Weights of a small GPT-style language model, trained from scratch on English Wikipedia: a variant of Muon for these matrices, 492M tokens.
Each number is 128 + 24 x the weight over the matrix's rms, rounded and kept within 0 to 255. Layers, rows and columns count from 0. Numbers have three digits each.

# layer 14 MLP down (transposed), 512x192, rms 0.153, rows 428-511, columns 96-127
148097179103151159150139157132169091090087141088124106105153112092121130091130148111159162143134
129118133124124096125138107129149112110109136114166120126120137114106073142133096124064112107095
112104131102146114076137095160115115123146174128140107137126133092127138126151134182138122176128
148167118121114132138151135083140131093060078164155088161106129095117142144157131108079128101142
146080087117114155142135113122136152094144097088161131122137155135151111099171095132119140112099
093116128138091111122119107135130143117137092100117114115125181093161134112113101107126139138125
140138128095149143134136142126090123137163099100140126086122165132136164139117156167132097099129
104147132134144126166135061136144159129158133136136118133137069133109148112101113117138071148146
151131108164127098150155137113144083169115091144130128130104136089163169132141126095127120103110
126134110130125138109138121137088119108137145098089097103123131129099110144136183140137121162178
147117130139124137121079119108124120140096137129128133121134130101088114119132156124109148137137
143111111072139153153133160124122130090083129135129158132138160131112128142093127095160132115096
154146148135150145154119141172089150117126120128131144119138147143123097148082135135117136108115
112100126135102102094115130112120169140154115144090127119123113130136106078174054159077099122127
133143116121136130132087121125134155097117140144100157113134136150097158117099123159113132169139
120149120113162126171112093115129108127094122144105137157127113157129132148117098090118104126113
137153137107149158119138145107143179159091145128172136126159144128113092110114091155161123120141
147150149133145135130154190137150088087148128125121131124151154155133120151087089158096176156160
141086115108101098101143118127115124111167127150108138157107131112150152100112132168129131166141
115126093121148142157156139153068099126133144146108138141147144144101128133146107101124090119113
075150085119112118110136154165141131143143137110104156123093126148116077145133169140110164142146
162107137125116108071119125118104192143148124105169120130160106081148131108131187110104137158129
124102097164125154121176155113131128154162112135147124114125126108116113144130091109132100126132
143115127109119157122138136160136113146152157145142144114161111136088136189177140139162126152139
162101086140149122121152126112112131143168153080093102114151103140134143126115108106166127116105
127140163107110128158136128120152134114139153161120130104138099093129138107094132095085101151131
104108149156122137122145102121117131152108166130158145127131149107140120135120144151140130185097
103143166173106131174096139192177089109120110120120119102129123130096152155106098200120175080132
088121123094141091144121087124129139093140151151141158153148119114117123136122133173116113117134
179199119112104119159129095107126155166129118110118122077087145124134132117143122093113148100165
130111123096107167106128150131135110155147069166139126164119147116128176089114153083183118124101
102116123132150130158096142124079153101063119125138153166118138089131115149133121119136133117112
115165130152130134127119093095177117135185127090147175112123099127164138124132104136138151148106
103167170153089091116150122138162143162129125119106148097117130128153170146137109111114120093149
145117085155112117110167128124108112121170150127168138119137156115157145069161127142138137134135
098139155105181093086096143127156130140143140161174141116135131123180082112100123120144122149063
088144158122080064091120120132157140114132105131135135103144114122125140150097158097139162133129
109116147129118137161107142152147157117169146129123153114103106169166143120110142128156168158139
115122127118112109135113127115094163141172146110147162094129108135129111145129125142126143120123
098119129200141120184146117143167100134130086133076117147139128123165168138149123119119124158155
150109175156149129153089103149135065081126145144149162117143119142162152144130137153146136148123
149158109151126126111098117112100087130092086147136099116118103120126110137139129114167137135126
133115150118149131133097126134173100134090177128129128095145123126127161148140077162123167163117
119099106168123121143105113125085077076148098137087105126167099178108102118162106160090154128139
141095123147119123131092116092134108142117150140136095101082142116158139130128131160156112104133
127128127096168123156128091110158125122145129127130139132113119118090075147170113176111143152102
130133130140122124098126148200094125133153156118131107119127185136100138156083101146110134132120
141106125132148067135139140143097113079126106179129094159104107117169130108131128073110091155126
117129124131137140135137151135151122113125145139165130143137117159130126155122133128115113136115
089149165137149140118164149184165121146125174103139132146107124124121113125130131103117142139116
140162121113103128111138120143138128137109151119139116128123132143151115115135158132072125094112
093178108077176147160130130093093136114140161107115132133123110108121145152131141120112086141128
141147113141169142181147180138151135140141126163138130097147176131155135083152161129126124152160
092087141118099103142158139124147113077156145171160149118148151128099162115132171143142083141111
117155104161154141144089140117148141153095118166133158134138163139094118121145057126145087096121
113155179132166151134116120175100103137141118114135133144175125152128122137149113134161088139147
104152167097107139155138158092144136148142140177179131102181095131129124117140116133117155140113
111123132148132103140119117123128150137146134106125104150118117124099114117127133103124134104139
139146117112135119138121144131131130153147133151094129120126135098140141093114145084150135165143
162109137135121115151147127146142149122128112185178101133166142085117147121158152088159127114108
105118133142140105093107198122156113116136083079066151141154151156097130133137086116082120175120
121110136155141131114109130126107151109118101147155127123119118138180169090132171100110137116167
091162110126111147153095096118105154171107088125077125127150124110154106142162105180109139109140
139125074122153125107080140139126102142132117160160128142140159125113121165107115124140098151155
147111089094143104122073108121118113102128145109140125141148105121161125077147160097187121092099
150147126132151100096120110140092092120164112102143166128151118160125135143112083141128134117142
115098137116201138110143115144173145110106121098104169112101159161130155098120129129137130113109
163116116133116136134127120162110142128145108127124150112176089124146153154172158099109134116140
127166172112137134081124155110110128121115177138158154113127125090117133094149144127099110091131
096151133152126146107138119141132144120139110106139129134122124147103158100156130137113100097170
102143123113148101126111144132124128133133129144103134148093153141102133109106157110116123111120
133103142135157155095140117132088179121126103068155113137169113124152166115090115095156154157107
114134129157107142142126146138135157083149133094130120143094142113101151127137142105118107126132
115172131122092153131112145146107101121156123118075111116118146106148135124148104118116104110100
123098116120136095101117109089137117156069156149123111104083123150116098130136127130119148154122
118151107130134101173125150150122102070125151132122132075112122112127141144115080158086143149174
126119125139088145102101086144166105138121083114140132116137134109119121117125100153121174116128
092143155123128122124113092161163085146137137133133121138104117151073133114164129172106113125150
102128138126107105133100139135109116081094124156126088124118115148094138106128162129161109137158
157095132143092120071147102149114135097121110127147080146101142095158084173127148136131112103121
177133129157140110135124079121119056136161139116101150142109131112119116157150180160103093086137
073126103123126152116099094164136149092153137110147139150122134135116098101165180124111080080123
124134119117167116136181126138090086073160088138138136131106101108156125125125088133092100156172
163124136129133124126147090074090158156139133138179134116096150114160116146155123103123135110094
# layer 14 MLP gate, 512x192, rms 0.11, rows 429-511, columns 96-127
123113131135119161169145138090109140124117155155101109145138163132145147181097167112129129156176
134129086178137102125160185132126139115163160147124180108129137097128104153115112113147098142178
129097089107132143100158124161176106113080140135082102140156096120089104108096111121133149133099
095146126109123102123121112122116133123145118127150154061131073145141147103119112154130143164085
123103188134076115120128078109144135125149143156111130064116120124114100125149101148154113184110
129139144146102092120130144143113107147149148091123139139151147123111125119127178064138104150159
104116112131096139138126106098134144147150155112160108112090138086138092126124110119153138133103
136124102119123131145127104122160199133154116117131159175113140062119128187147140130157129113119
147106164079105135116117121166135091137160136144149141108113141145117113102136154140091115095093
156085130128134122158110168092141118162156125162127100119164121100132133124142129096099128151079
173116092159156117148138100122132127166098114087083108067161129088133144137099140124150068156144
120088116150125087136146153130125151165149133120151138124111124177114097147095139131105138148090
146177115156127109104110168093139130123091114080066128137098139153121138098132109168096120112086
136127151174121122088124129163110162118121145125124149130130111135091110130131170124117138101108
140147172137126087181123113118154115123103125140172108136131109164119168149136108117107105087110
145157128125120112098098106118120105119112122159161118066123121124086106116153154127170139152116
143125080146171177117147098134142081117119152116148123145084159094157126148129109129101130117150
132133140133117099104126134123111103150147142103141129136152111140148125154116130083125137115173
176102086135154186137177150137140118172149130078123155111093133121161136117170137153119125138115
127177146117135120150117145135136111118144132085140109145146087113094084155105144120121122059152
129133123090141092152106121161116138103150162095142125134139140101128140107085142091126112122153
130162129152114117146105133116106132132130155136092141120127149150145097116101146170138112130105
130146118152108118150134113125102132145084140198081085107109143135116096113109139126142133111139
086107121118122103121131073138118123120117112139117103145102132099148084110129100121121101128107
138112112156156105126140139146131129139135072104131152129152135161137094117188086133087102166137
118094119208099138126169137063136153112170158101163110101125153115167104123162165137064127135187
119140060130107145144097122145149129128140154109119105157124114117098140111161130096125128191113
139138158153098126092140154182151140125138133104127113130133173139152155098142114077141153146154
092157126120157125153174149128138107118109125094128121151118122128150123116161119135121109113142
119162124120110189117100136171120107087125103160119109171101123116137154118141150119141112132166
121158152132170169179100144096128126175128156101098150135092118150133140156123122149140106073161
138145123118174162134171122129079126161139124087114119137094126078121106123147149114150146140148
124109135154111166134099127076111089091118157073152123138119098101054136138134106132114133082141
096129090146114097114117125083096142111141135150141142131122147098114108107123093169084167114111
110099101143119159099168161098120117139127132140140134156108118132134154143132150085174074143157
133149143129107156145129122128112122123136152131154133183118123133108137155143070116072088134192
138121139125179092111100160145112081174110105113103115105123129089107134103165147111120107112118
135131103150151121120112136124099170130168141147129131151119126135064163125137109106154120160111
131119096185140116105133116136153172136146096130102105109124129094149101137136111121157152149108
122126080133100078098094086105159150135141116138085162101123112128139043104140144138149113171110
117181114108128101099124132171162134137129078115095116129138117077150156148112097117131113133146
133114118143147105123073140123122091139160114157134117126153110144125167141131125120127145127090
093117113140120123138123186096098149104089114130084132146108118113098134128134109169143149129140
122128096106154133119105148103122132139150139111105029123094111127131083113135112117117127170112
150126142138147135122150126093165112089136151108092105121109091127109093115148149127165132122114
093129150177127150101079122151126183143131143155146077144101146116111134129092103125073103163119
131100065099131157105081107162159150148072104159083129103113162064107131114185114120112137158125
148114119151135119154113110111148137110159112137140131142135160126127139086129119140124112161143
138132162138113113078096106149134104166167141140149145122163134159109111141125121119154109116141
139122099134108119096162121119115138143181090091110102108107109131130130079109131130107131108093
138162106139122105143131133131107086148113084109126169117161145131103117138119151151142119131066
066184160171133110126094077076118112118122099153158134140125121107097106134124138155098103125091
133123121162148126130127189133162141099112111124152099134080128125135145118086099097115167145121
169119138155119143161135116140160083110117121170098146152126145137125138158129121130125141129110
094136085116137139123135149161118149117176167119112149122112135134112144121129180132123109094134
123130108118132106153114154141158040115106140123086149119105122118119131164132100121110114113130
117109131133136129098179153114098148088102115091164124140108127106113132112150118137135105116117
158087140130157113113110129114137136129126149129132124130108121121132125135138137101159121143089
128095131118155156133159121158142158179126126142146139115141147118150126122073129104133117168102
124120130103161175101182125095150117123128142179162166106149135082152105120115113112158137139117
129106167145123131081149145138145154114104099127180114108104121111156135149124177099106135045155
151123148145144167111120109121098148126096117137123131113096141076087126106131136149161132087124
134127138162092128148105131158162091125075105128150150102111165110097132146106146129068106113117
136115113120093128137150164153143136148116078139127088104126114105060117134120111147080159148158
173165143077151168136107129098072130092096138134154138144147125147132176173108110149162144110135
155099106139144130148107114119145131148147119091139144115120172165106112114157118134129158143139
155089107100159093159125169157146147133144154129168106179064101133063100134118146149154146161099
120129129159146185169114144154149134127107115136130117138121130139143139136097129133134144172139
174146122140121133122077157084096146143092141118121108145104088138147126132125122129091140157129
103108099183093148126171094136120133126162124147170142127159097121127129128086128129144150156162
072164108142115117099106142113156158120102113194106173133086131138156115108134148189133109118079
155123151155140134079126111124111147129059147107113104151098136099117127137107133138097139149142
156152170099100146129101131126135146174106143105105149121160155141116128088115116151178099162143
185158134091166142086080119125126106129120117106117103103125162128104090150110094132109146094147
101080144224149096123117076093132156113139137120160091111105121134112156126135123127169164118121
194133134166155122164154174153100115196113114127107112137145138110152134128133108117112136114126
093110143149160085079129191133139110167138114104144092117131153135126109120085159107094131068099
121115088109123142144183146123147129128105107127140127135126168144135175111106125102132151116085
094150121130141100064080096138118082145087106156097138097122125085129096141132102117128158088156
086127105108142122137100134082159136177126141111148109178112138135178050105105141118081105180088
116105134104107118122129122125149142148097111149091153129143148147114130115126129192097123154139
178127137129118162137108127145140113123098124133172112122111143127133096122123112110163152080091
138121141113089119171150129194163123096176130138120072135088109152156136116108101103137143113132
# layer 14 MLP up, 512x192, rms 0.113, rows 429-511, columns 96-127
125168156132125114141135076090140120123163165130143121153155087096131089085136121104110115117162
131161119172138169091090109081143086121148141156114115108132108137151115149123173117147122115133
149128187099120082131161172132150108129121093130139095139145118129125145092078134136129130110150
127133104093173130106150135131142109107140128135121145194149101136083143108154095143134102151122
123161149148123114102135102172126149121137146170119086143083108099092147106110153151164105146150
152115129118189118105133110144142114108079138106103176116142184104100117131119140107115128144089
099095135102122187138141139132127122095123084152152131136114102111146137084160144136116142103168
092167139102156113121134162152132123123122109115137153125148119147065121137118141163130109166129
132136171083110129121126165122104138124144168134114109119119144102155119139138151140198126156111
091108113150126145134161142156130122150135091137110138138128089127151158164131145123124085126157
140165119113169117136138126148086092102162116119121132160139158100113104115136093139129182161120
111151098107101124155097125109095129070074118146156126122133118144162111145126129132135131120177
117096127147175145128126148141110124069164147110141118144077123110126102156152161104137120130119
117090126166140111172130147132139137111134125122137136164125096116088102117115119147140137136096
118122137157121116109139144119139089161146126098109086115154144130116093115128146131132145138151
120146114118133102086127159120128082135151137118108126142105127151129124121165180113132131136098
101104144153121158122135109128162142134132137087109163127112123134133159124101108099116132121095
141127127139101089122142155130090124146110129106100118135138154114156140139127133165118132110166
155136140111152125121142163077100114122119118138118147136118146073127113093104123124145171125126
140095116162131123096129117079170123125128129087114105118108148133110102072087128121116136138145
149123173109142154144086137146118118147146178116127080115151135109109128078144112133141143132124
113145131116124113122118116158124211152119148132128095129110115158145132128140132129139110164163
126123161120152165125132090166105179186164132117131089145114141142137132111132107125167163146141
120102128156149142127107187115180099123157135079151094149121113074131148094125123136134132121090
189140131133127136091128107141166138089115130140143108126154101109118170100126150123128131107089
131190121153101125106095120124125092191097166138108155129099138143134173148122117146101096148104
134097126130115109132121114116149139092101127130096137121158154154140160168187160121143104103131
114144116122164127131130133150128137154120119128090154138126135120140092128171094157094119137116
114145122141093081134150127125156131076125116095116095105118129109111143183114128120140096139081
125090125172163146135136059116114117137150161102092131126122141098138113110091122147169130193142
146122141141100172165153135128184155167151170142169123098154124142114099135077122138109102153117
115158124141154095122120100115157106127162132136135139153117129161146116122142100117133122137125
144131169168158126149146105152154167164165142097094150118138098141128130144112118143123101114140
133144105144136138145110160110129140127128124134138113127134114125130141114128158136144128145168
133119103112133092110091111109165099140098134111139108091139168118128106097101127197130161104120
125159137172141127137087179121151132112208094107154153125131085132123130155124163139081119101125
169094091115118137132132124134132080123122128135110086172150135129143131140174151097112127118142
146127145138111158152111112159155094124124109129124094116146138121130122175130127123124113130118
144167100177146121122098119124177091136096127088142134103169139145142138156099132099121131095168
129134113121155168144098101130155129122124121135093118135118161108143130127134149125140163162135
090095127123168147142079117131122085118091132121156125127160155128153167106159156109113152151081
147124118156120146125156135108139140119131086131134155167121142125086094094164129140085150137143
087137115079132111155148115096141096130140138166161153135147119134099179143152124117149148145125
110099120126125139136158188121150090115128130153131060126097115134146079157108066120142121121136
127137062139139085145142122146135142121098109153075124133095105155130132112112153110126085081099
137152129104106148139158133177103159118082147136144123124145140148131175161081166170141139145139
133102153146124145107176143134136120181161095107154149115124134174120124117129156150112113148170
108138164117117082105103099107123136150156139142098126129098134112134157118137154134137140142157
151091095133129139140120152092112145146143158135131119102117126125114125161123092179118104164134
054126089163191154107160097102175166119103108124127140114146169139104098139073130162138144156096
144145143123113115083115124087109150131149134167129105117134104157127118137113117109143143114134
183129139099147127184106078157141158086084174146135139110157145154129139169146104116142139114149
160152109092102151140112159142125138136144091137120125149124126136140099137143101114076088126112
118140124122120152092102123166099140146170139147145092106161121134099111064165088117130090099133
136065139119124145148131178051128115155135129130115107130125141123148131109079124143092156102128
105106148124114125152127127124102173167126102134148104148140140116083109081104124123132121116109
118118077157171107131136157128111116087143113130159141155144152075134112148145119152120093154110
171092108158111154102098148151136142119146147140107101138141138162132124179134124107146063191123
091123105117132113115122137140122092163082152145123152085123147099153181139156088139152110137185
108111117168134100166127106132132211114118117115127126166063095150111114138106135120110157153111
133168135155164186139152152127141123088112087134134148138150157129146169082116140161123092121160
150144156126110127134096122120135126148093137152088109089138148112088141138138134194151138119160
120143136117113097137113113117124147116129158109180172105154159116114129136109127121113115129142
104097117148085120119156140124107127122130132146152085094146121100140173110157149132127073146130
099136126115096123160157142119125128104185119188113117147135139180101142105099136104142152139155
102155188144144137128107167133129127099087111153143141121107135105127083105130117131156155161128
129136145117117126138119120110086124128158088112096130156127136083134137065108114060141085105125
126127146120135100122111124167115134123134168117147119142149106093126098145123138158104113137096
143131100100135118138071138073077102173136165102091105126076092105101156114154092096110143179136
130102091137115129126130109109125142151127134091139121170110122123077115104138153109121116126117
097102080153158131106163124152141119145110124165133152142137170080145113142175135129160160119148
124114131150159106142119086098148183108112150085085151133124106108114126098148115168103125100135
134092154093124131127117141137117131102167126139099126134110100099137148082133162109139162114125
140132103119129136108129135165144126135145178122122150111137180133152097125107122150123127104159
144162092125109164124142157123138157093131103120097103106133113127128103120181074125088113101113
134144152111144121126124130184136152097153164093120147134103137118107127135165139127095096120157
122121130136171101130140140104198138151185141165123164115160097140086183101090174077094143086167
147134144131131156145122157114109081097122099116157096139122125144133154140112080090119127133136
067111120147137167136155134158114129094115148100120118158132084116123112159133102152123124079108
116142090136145115129103129095151152159138132129140105198105088118149128092154180134111123151148
125120123147124137108114115077129108129158109141129132122086132128150132112143123107162082109093
197097156128129118116145156176168144139120127141141128154117108123121195118124104139114117117139
140120161073126161130095135178173093090082144167107116122165111136088147108113127136134114193153